Weights of a small GPT-style language model, trained from scratch on English Wikipedia: width 256, vocabulary 4096.
Each number is 500 + 40 x the weight over its row's rms, rounded and kept within 0 to 999. Layers, rows and columns count from 0. Numbers have three digits each. The size before them is the row's rms in percent of the matrix's.

# layer 6 MLP down, 256x1280, rms 0.203, rows 0-155, columns 1240-1279
102:481517525491447521461488506468518439544447504506596485545541488454444441480468535505432557438518504517571517508483476497
098:454537594561471519437551537519535459520502516516548481455475422512460479449500471519491507476515493511489505485506510454
100:477481508500508449451493449460481489494518574521466524488492506539472333460493594536537483488512568510479518492496484398
103:520489464525450526526508506488528439579475533533553506468503534595410413440556454564464466529461532448461627473458456522
103:521414565437489474475441494600525550507561477510525560430526538527426510476454441540456505469549560473557630508519557506
102:527543473536476556528435540637453565493506489479611528568499539500497454492533442489453500474557536569465481483521499535
103:532512550496474524470445489607421498525494571504502557453522527432516498562543574485528427486501518513478478537479502443
096:489512455497499495482475439512462463516508443523446474555495432476540542510495412463504476465476539522498490547470469502
097:478500478458517512552492456509519504519456533577462516482529499485501599438505471466512496486511524574526514523509485510
096:558547549545455447428514436485503550486465495496544511515484463510446498518428450479477492477463574501455494510545540474
100:530471483522504490553529565556513613509548474523569480503507482520460568525537435524471475481544469488461510422484476502
101:506529484479533496384517552494516476527527512552538556552433489534496554573498467511478515520494601537531498505487503510
098:485518452520490545476479489428599491521429499507534456495520466508479433496498475525442455488527479527526475490524501465
098:484562538463600560499456443514552495500513534521518428456495425523562493520524408500517518499476472516479541577469548512
105:470488493481481520501581485459495499470562513521474450477485493593441502481484521485502488533513473581478553495465462492
098:498466503545444476497537474541522563517502562558451508555472488554490459541482578489474422489449530441451541524500470523
103:478493515499500554503444472563451513561434418499483514481481443538524550503484533479480502504516538445503426539522468536
099:537528458508508500522499406470382557579494484500482425474523474486515492498505586593507517447537473510452438504497509545
101:499513488431467467529462526447445513506516511507496555459410518502514475551481510564487537522435524536483503501525486498
100:509552509529511487549511502477414516527495539431477503516517490495529462583523501555505415504523526549526411555539495506
101:506501464510468490557434545471464512495571467473445580508509517492497514422442334524546448512491503537475467563498532461
099:527507537508528491487593507456565478481510487507587458504461508470493452423513575495466494455536547489466485522517464467
102:457530477570483596527478509468476453478468513492539506539504552497491438504500558460540480524510561470463530550461458559
098:513471526523556536492514513411476514513482452495528421467478511512496469500460527527453501502524503510456485429541491450
095:509463521488445462473466487485609547437521490492527543502435486538525484477525477576541511496496552460522561537501509585
105:528526517422469526421537462550455583538485490518487525528494512521481459556531530412487501504559536442508437528473499525
101:484514573494564517563465418433534491516516420561466530477489522443486558475463572490582523543507511453459517516540524485
098:508473558565526487401560536599488518413521522485439454449520534540572482508519440449466578461464469498521542430575512514
101:487481472517499421459461476559486537472458476516477488511479457529526502528513595461534523585588510468510451440552517423
101:514431503492440484483463547482469503553507422588484534474510530509437427494463472517491490468533534510532454508547510500
108:484506492461434504489498596433432510510465530500473466528495465572434501520544519491381466458458510504478488557490516547
101:530534424422494441420524465491439573454476444509493561501509560542493522464495563493468502531509509475498485473506427556
103:554522539476515519408447473511480510499479486495476520453482513463535454574531475440492494510459505448553484494478482534
099:484498472507488491446444541458582528508540438450459560577490446501515486436514445564535445535502444463584451479557463391
095:487528452578491537506527504552498464577448471525448456485500528523508495512548590488523485476423433460550466464523500485
102:517537473609450533521533452500470499438553521499504492495526534486593546540524470480490545531485494500437481534494510566
101:487518534412485496437555470481388460503455526497482476499525556532545575430497393536414551450445455493396514485503526479
108:467491490495518523560548538532560528491507401508530495485476519495567487531494448497446525536512513478442426412545496462
099:493570495543505527491514515556427529504557490582499529448443494435448513447479516450552480577477542497518483474520529443
098:499434512543467527542437517527453489503445503470546495564512478516536497430541473471451526479504518533546503498551510514
100:463515501578504529463471503487550553519468520529534414436533524567545524504522500449429541565581542437481562439424491507
096:465478486440466521525529503549617427421511514479504506499519515433550492574451541493615452531577467451490520537454529436
096:493599442564528567464534513581524462476525530541543518520481473534465465448501586483500494472516542500490491457505514504
098:578545451433512548461436495540484542535475478558458531489521499515483464531515520544444494492489469511480439545470496504
101:518484546409456553504456464514498502544516557524485506487402545526441496501469492590467473480490495450474448547414447553
101:489515514529465582514470483524493536481425437492598549508530411504482485451521485552490555427491510552511475522436505531
095:496473503573445518561536439409547499452557487455477461450504463524472499472482452526504497537568458467489497470507430466
098:508523435518432480437532444479518492490557468513441523501485539505516558496468538475491516421513475459520575540487546496
098:507503610522420505484546541499488524439515539481485506530565479460567482602476419523517433479523523469522503505484502477
101:499490594492442411450494522561511508484513421535496507510473510486464425525399586504500516462538510555503514491476469544
100:583547435490529461422509467530490491543503413530459514508548537557523538506485495467520552517411495557495506552458495544
098:517533465541534499612539496510500541477519462490456515539505510570450493515471521478558559479464475500465435504506473500
097:468535500508565454581508459504492504521533463519502507395545492438480497500475517502459434476508488508509502512502442458
098:510499446465526552501484512397516574415584526491477506488446489531468553493470499519477499553461502457539543470463470471
103:472441497519526480522453552591525478413509507469535514435495501547522525538508430477505503554459513556592566528511426470
104:502516452441510456422537501541445509545473497517540541503528426542411412512461471492429444524482426520542553494534448517
104:539429489554492488495543547506537536454553418501402426520541528509483491529414524531521517521493521525497515459518507530
100:469547465407494529486506475519521492518485507526544539439488495500495451511584432506445502525502479431578548497503496540
099:470513505534544518508511442465518461505400436535565544514451558480468579503501473526458530540510425462515510484501472476
100:490515469482465498512467503503475538464515515501526505496491452458473492454556519484500528459480471498416346457453458557
100:482530497478467474496501458467559459404426522509582494520417528537430477454514572527476557469507492487520485499523526464
096:544500534524462487488535548546560504379531507494446488497454535524516454494517498537449506430490419398506511517498482475
101:465520537537515490523560573548516476512501541536502421505487493450491504523530498453514454411451544541542550431521563490
097:523520553540481536455592510566479531513562537516504527523555410564463509488448593495559493410576507504556555500465484537
102:451465480586491518456431585520530489544497514493517456535499475489590504439525467505525481530476430495574384506490449508
098:443476625479496462520497539436481414514487501515554539452552546448483483523524441417464425500420451520556566493536479476
101:546433424469560491476524422539534563494473524435573467541511529498498493460442434538495479544496501440402442540437506532
102:513444408424546495523489501505523572547501485485576545460433448512496486559453471526456474553493419473522488422498499462
101:449535469507412439456503492541530539510439512515548443531555469541485518465562515489500572577532506531452452421509484519
097:543527516512464438505578493507482429551516504521558483501600500439482432463468593580379475493475533445529500443540484631
100:508446564537471468510514515507494459425413437573486515533462511481445447454459541515420446502524553489464470506486503458
099:469603524447447525445538515449538480422506463436499551523481517538490508511535585502492454504514520528444517482536531524
098:486463450494506517541542515483475512482539524459474513469558506558510507453499443503522463424529476539527499543463480541
097:554460450524500522436458481474510508573486505521468547490492464502489475425449499526571441422506510536458553492431498490
096:463450522552526519507539535489471450449496516485570513494512488546472555541483549515476439471486526431428511495489523497
094:465472422484524547531452564511435525433506493514474513545496551475479487539528444539518503544471491552494453440453495511
098:501461541488519429400466513559494463536476429456475465503479504485504474513552532523511463510481525482457533556520516523
102:493506482545473556507543542441470514498531518535457500522579564455465518504513521533571622528492513492476502519459526550
102:496533432512425456510499456514509453562507438432475494414474580424536451481568630499532502512521501458498455479561478556
102:531510439529449439499524510458504523531363505503542461428454490503452531400432532528503520501522505522492453520546454440
103:439563487449468498495456467520557503507497588467437470494500428499473475506527541452507465502527441479566471502490557540
102:522488486506541540546510397537524560555505524448479395490421495477506546495508579481583521502460505515460487520510491507
098:521500507479543514476540499527546488545497567509567503496458504480543456519562459533461532487483494542480440488435410482
103:444536511467522495629517512486416438581462473539479525516512535468516494519497467430537474567491493455469463451526563533
101:520436434518456526561526466475558490518426432457558534494445469492476439546531558469524521467436510565485538534521434497
101:447495476515496499550570538421483465595457500534490497485570537496506456522491454525555467451528546534481403496533523455
099:507465583467526473543506579473505550513601441530503477482470545483533527481518525528519546434505447547534434500458467500
101:454509470586457472507486548505505504455514533524488483477512452474384576432589558500457428543510491508508336499507520536
098:479475516493485548466572493526560521475492469465443520501505485504406469539478539550482484471519457506497423487500497521
103:428472620545438517517491524524475533489536548487424525524502490430473556558439430543545518502452422494510415504459522479
094:472440493448548515493467517485465474499519559566510510522475525465527517529484542479507495479392506510511556506585532466
102:502476494526500435449520492502456476502484482513501556530534460487451461455517540455444468468529566470502398505528502521
101:514501488526529537413493478533467512504478526499521486493517521526459501501477479518527543516540541472501520464485477496
101:521524454495527562551481596502481444477491486518417472448538473571529502508538546533488462568503462499556517490483462542
098:509413522482546469528496545490519546575481527439538489475547494456517496555520403489449526520431459416443497474477520560
099:496451469560463522456519449469498497486475471491494480513470520547525545519533553517508445509454477443479504573484495519
101:472454389434568481481511486525562426450506520568480478469408453428566401455484520549507492469565548442479445526527457503
099:450514491476482496531464482401601544487472517496456499478492485530521569525506486575499526478533500545466508511494533456
102:447483525391519526498510515491497486526473485471433518475470533522481458497510438541519569451478480466538486467503498541
097:501475527402534457445560537495433554485509517557455589482460533490525502439549497435519503505499584476552525486395465563
099:555507505452437470430559478495482487583453513519507510468556528428518455552539489491484509441457514416531496507534447573
098:490505486544469547547508469476487456524464448528472488489487457476503508483544545474476575602488468465447553511478518565
098:524552474485494444448574552529490475427431505501424553506483535498479492462508507487463486481542478529481411440522530569
100:418439528498502477472500540496498474403519477417571458575497513425520486464441495488464526577459454491503498486537505511
101:550570492471421454497544517538464514496507534466473500527551450482449521518483481476522458459525544468519404561492470528
097:495469436514521413509460515497448501524555510495437522476484504408473515431503501434519463474492499596536390488582473504
099:502544489528495483476514620450500468512527436445492464556460484493470449553501370511505473510567435482487338544456487476
104:627496519526489478540419470511506528483541531537532454525482449500469518511480473473554530499506471559503414545489523478
097:496528481524463500477523501556462484591485491508511476471498490481484544488553573429531584475535508417511483465532487498
100:536592587592427475593521526420537526481517446588490445475475452531414484485536503483496543499460449472460475528448499581
096:506466495458474514494488442445496457533508494449533446555539488465505500464512495496464475481490490465551461498491469528
097:506459532505494551478489416447425570509486490473552510469553444528561467561519458516490485508543477423432463553536486457
098:457475540449491471395507488551501481541484456507465558491541498501535523522480533488537479504432450500533493462467502409
096:533521450459501432493547528498471589414508490526423485506494448581436546458482471479516460490453488527492457572538506531
102:455464569519433554503504420535461473490502566451462500466475517553529562492532532464513501496481485510462571495562526532
096:490557441510513565404444499436513574482573544467570502550503516435500515512502525565455469585530544514490516441486572453
099:475514521535493478503469577536540477508490555547533522497577439497499461455469494491518482510529552518517464506481487509
101:475505483479543427454540510503556466513512519500499433565523497497537524519532477522493442483545557483527420460517517519
096:491547496486551471505493516479555534498546491475466524515522462500422447533547493506476533592492526492504512509497469519
103:492491502457465456514511469405461550529499488540501480554490534481511449401540610531500489528508450584450427539509501508
096:490493505533460485479559478510528461469465448578594568493572454458447521578479500518454607472502526529542513453470498507
104:478450511522431513486527491482501479510479423510510508459493559490442453424402522522489492463527533481519514515451504542
100:566459457550547545410525488531562511555510493494549508511443546507483500515573497540530545506513510458491484578480560560
105:514498418505486520509485457532456530437543450546488494470487455552431494515535521520447473462515520574508493498539496491
103:557483481543442490466496529453568515514484575525515407496534429515514477456472460494584502468472519556514553527466546488
100:425513486527454525486474556476502468547448485529448537499543467447478540487566456469568501480583512491565483535484507477
098:481501545537556478488461540495544513579462554533579473467517487552425494498535581540509481495546429528439385485439477534
105:520567449471509527484523521457470524473517509508500512494500572538518507508531428475538483486534548538493530443488552519
095:451476498491457530459512489514446547526536569491526501472544571531513485489566432529563492495536493421511416507496465459
102:533517413437494532507442536459492543492529529417465483486502543525513518437420521528580466462555509568486506464469552453
104:449496506478537496517517564497495483507508489487565572513488512535469527468518376457416516445508571561459543500464531493
101:550454449456476470477479505480580457546462534483489516510562469459488468477502511490552541571433494586507601428501484504
100:544525488520451455493457430555481525548504507492473500552434546478483471520516533488561431511487431499499406527535468527
102:550489562472431522541489492532530568531484523558593526572523443508458457468487375393406536488516491503464607560481515581
100:530444512520502433409464446565435544471436511437399436589557486498488483472529511509486535466489532505504383507514495553
102:481477472525539485374431497489461517537543539554471504613515454535446495523536612489522409480458479532547431510443530485
104:455504484472452524522547489614470467523487527467487519519527509559570527493513494468528477449410481498485454513453525408
097:475557516483481554500553461476436486509483496463477537541493523547438486431500527568555475508499596496425524551501473515
102:449453508554439547575506534455500513543477524499503500572523471474419465514487458501466441471411452502497475511479460460
104:453423478501472518524494556526470458454477499512522540469484437503496443512545515532437533490489499491533447491480514483
105:550455471500521502511479522487468515483537506506555460501487475538504500528474278519463403519499467579402540516490614473
103:385412516560515501497480567501461501434539452482558475567534504451507564499543554553476487485437424524514450508477519439
097:485543532481495482526592507503443433559485514423589472490502514497517462514478545518557510462440540455544531382504449524
104:499466520511497532501424474550558474397506450472470505449456501541429480520495478465473490532476476578500392519550480491
098:463569463550486569491492456480479449548497492544476472562480493518520445545495463491468499524423493525501516533482523549
096:459480502451493554560551531427552554540466472461557537490497425481507478491519471459485471533570483489494525433480507417
103:504494417488616528496420510466544430514548374563497550606423531546498413573452597489515498529555488403472476502468522456
096:456519485448545497431545532497578473583536485521549391546506477479524474486527579445518567499511497557567483452516485493
101:606510464437471517470497505496488469482510465595554440484501484436581436482500431610497489477536586525539534421508551521
098:468481521540566485553457537424432479429490530517498497479495531429502432444555398502527452488527466628568515492478549464
104:482490510494503557456583529514519468477493530493591506536517548498459467541430511467428520489507526492566525464517534504
105:510472574460461491499497530493498460465602477530534464500532557474532516477504394583604515464533530482533496503533535559
104:464528498438494500471440428501484511492496524492493561549485531555516479551535506517511488518511503457499558475470428480
097:484535545481477475492475505494446521495541418513507451487511525516484478443572497471442452542504480495496488533485535454
097:463515485544514455490433442455496509524474550453497490490530536606483528487510552493546585579415471537509508465485545488
095:553472461489546528530478504503616512468507454531495580534475430439493504450442520498544554451577523491506441486480518479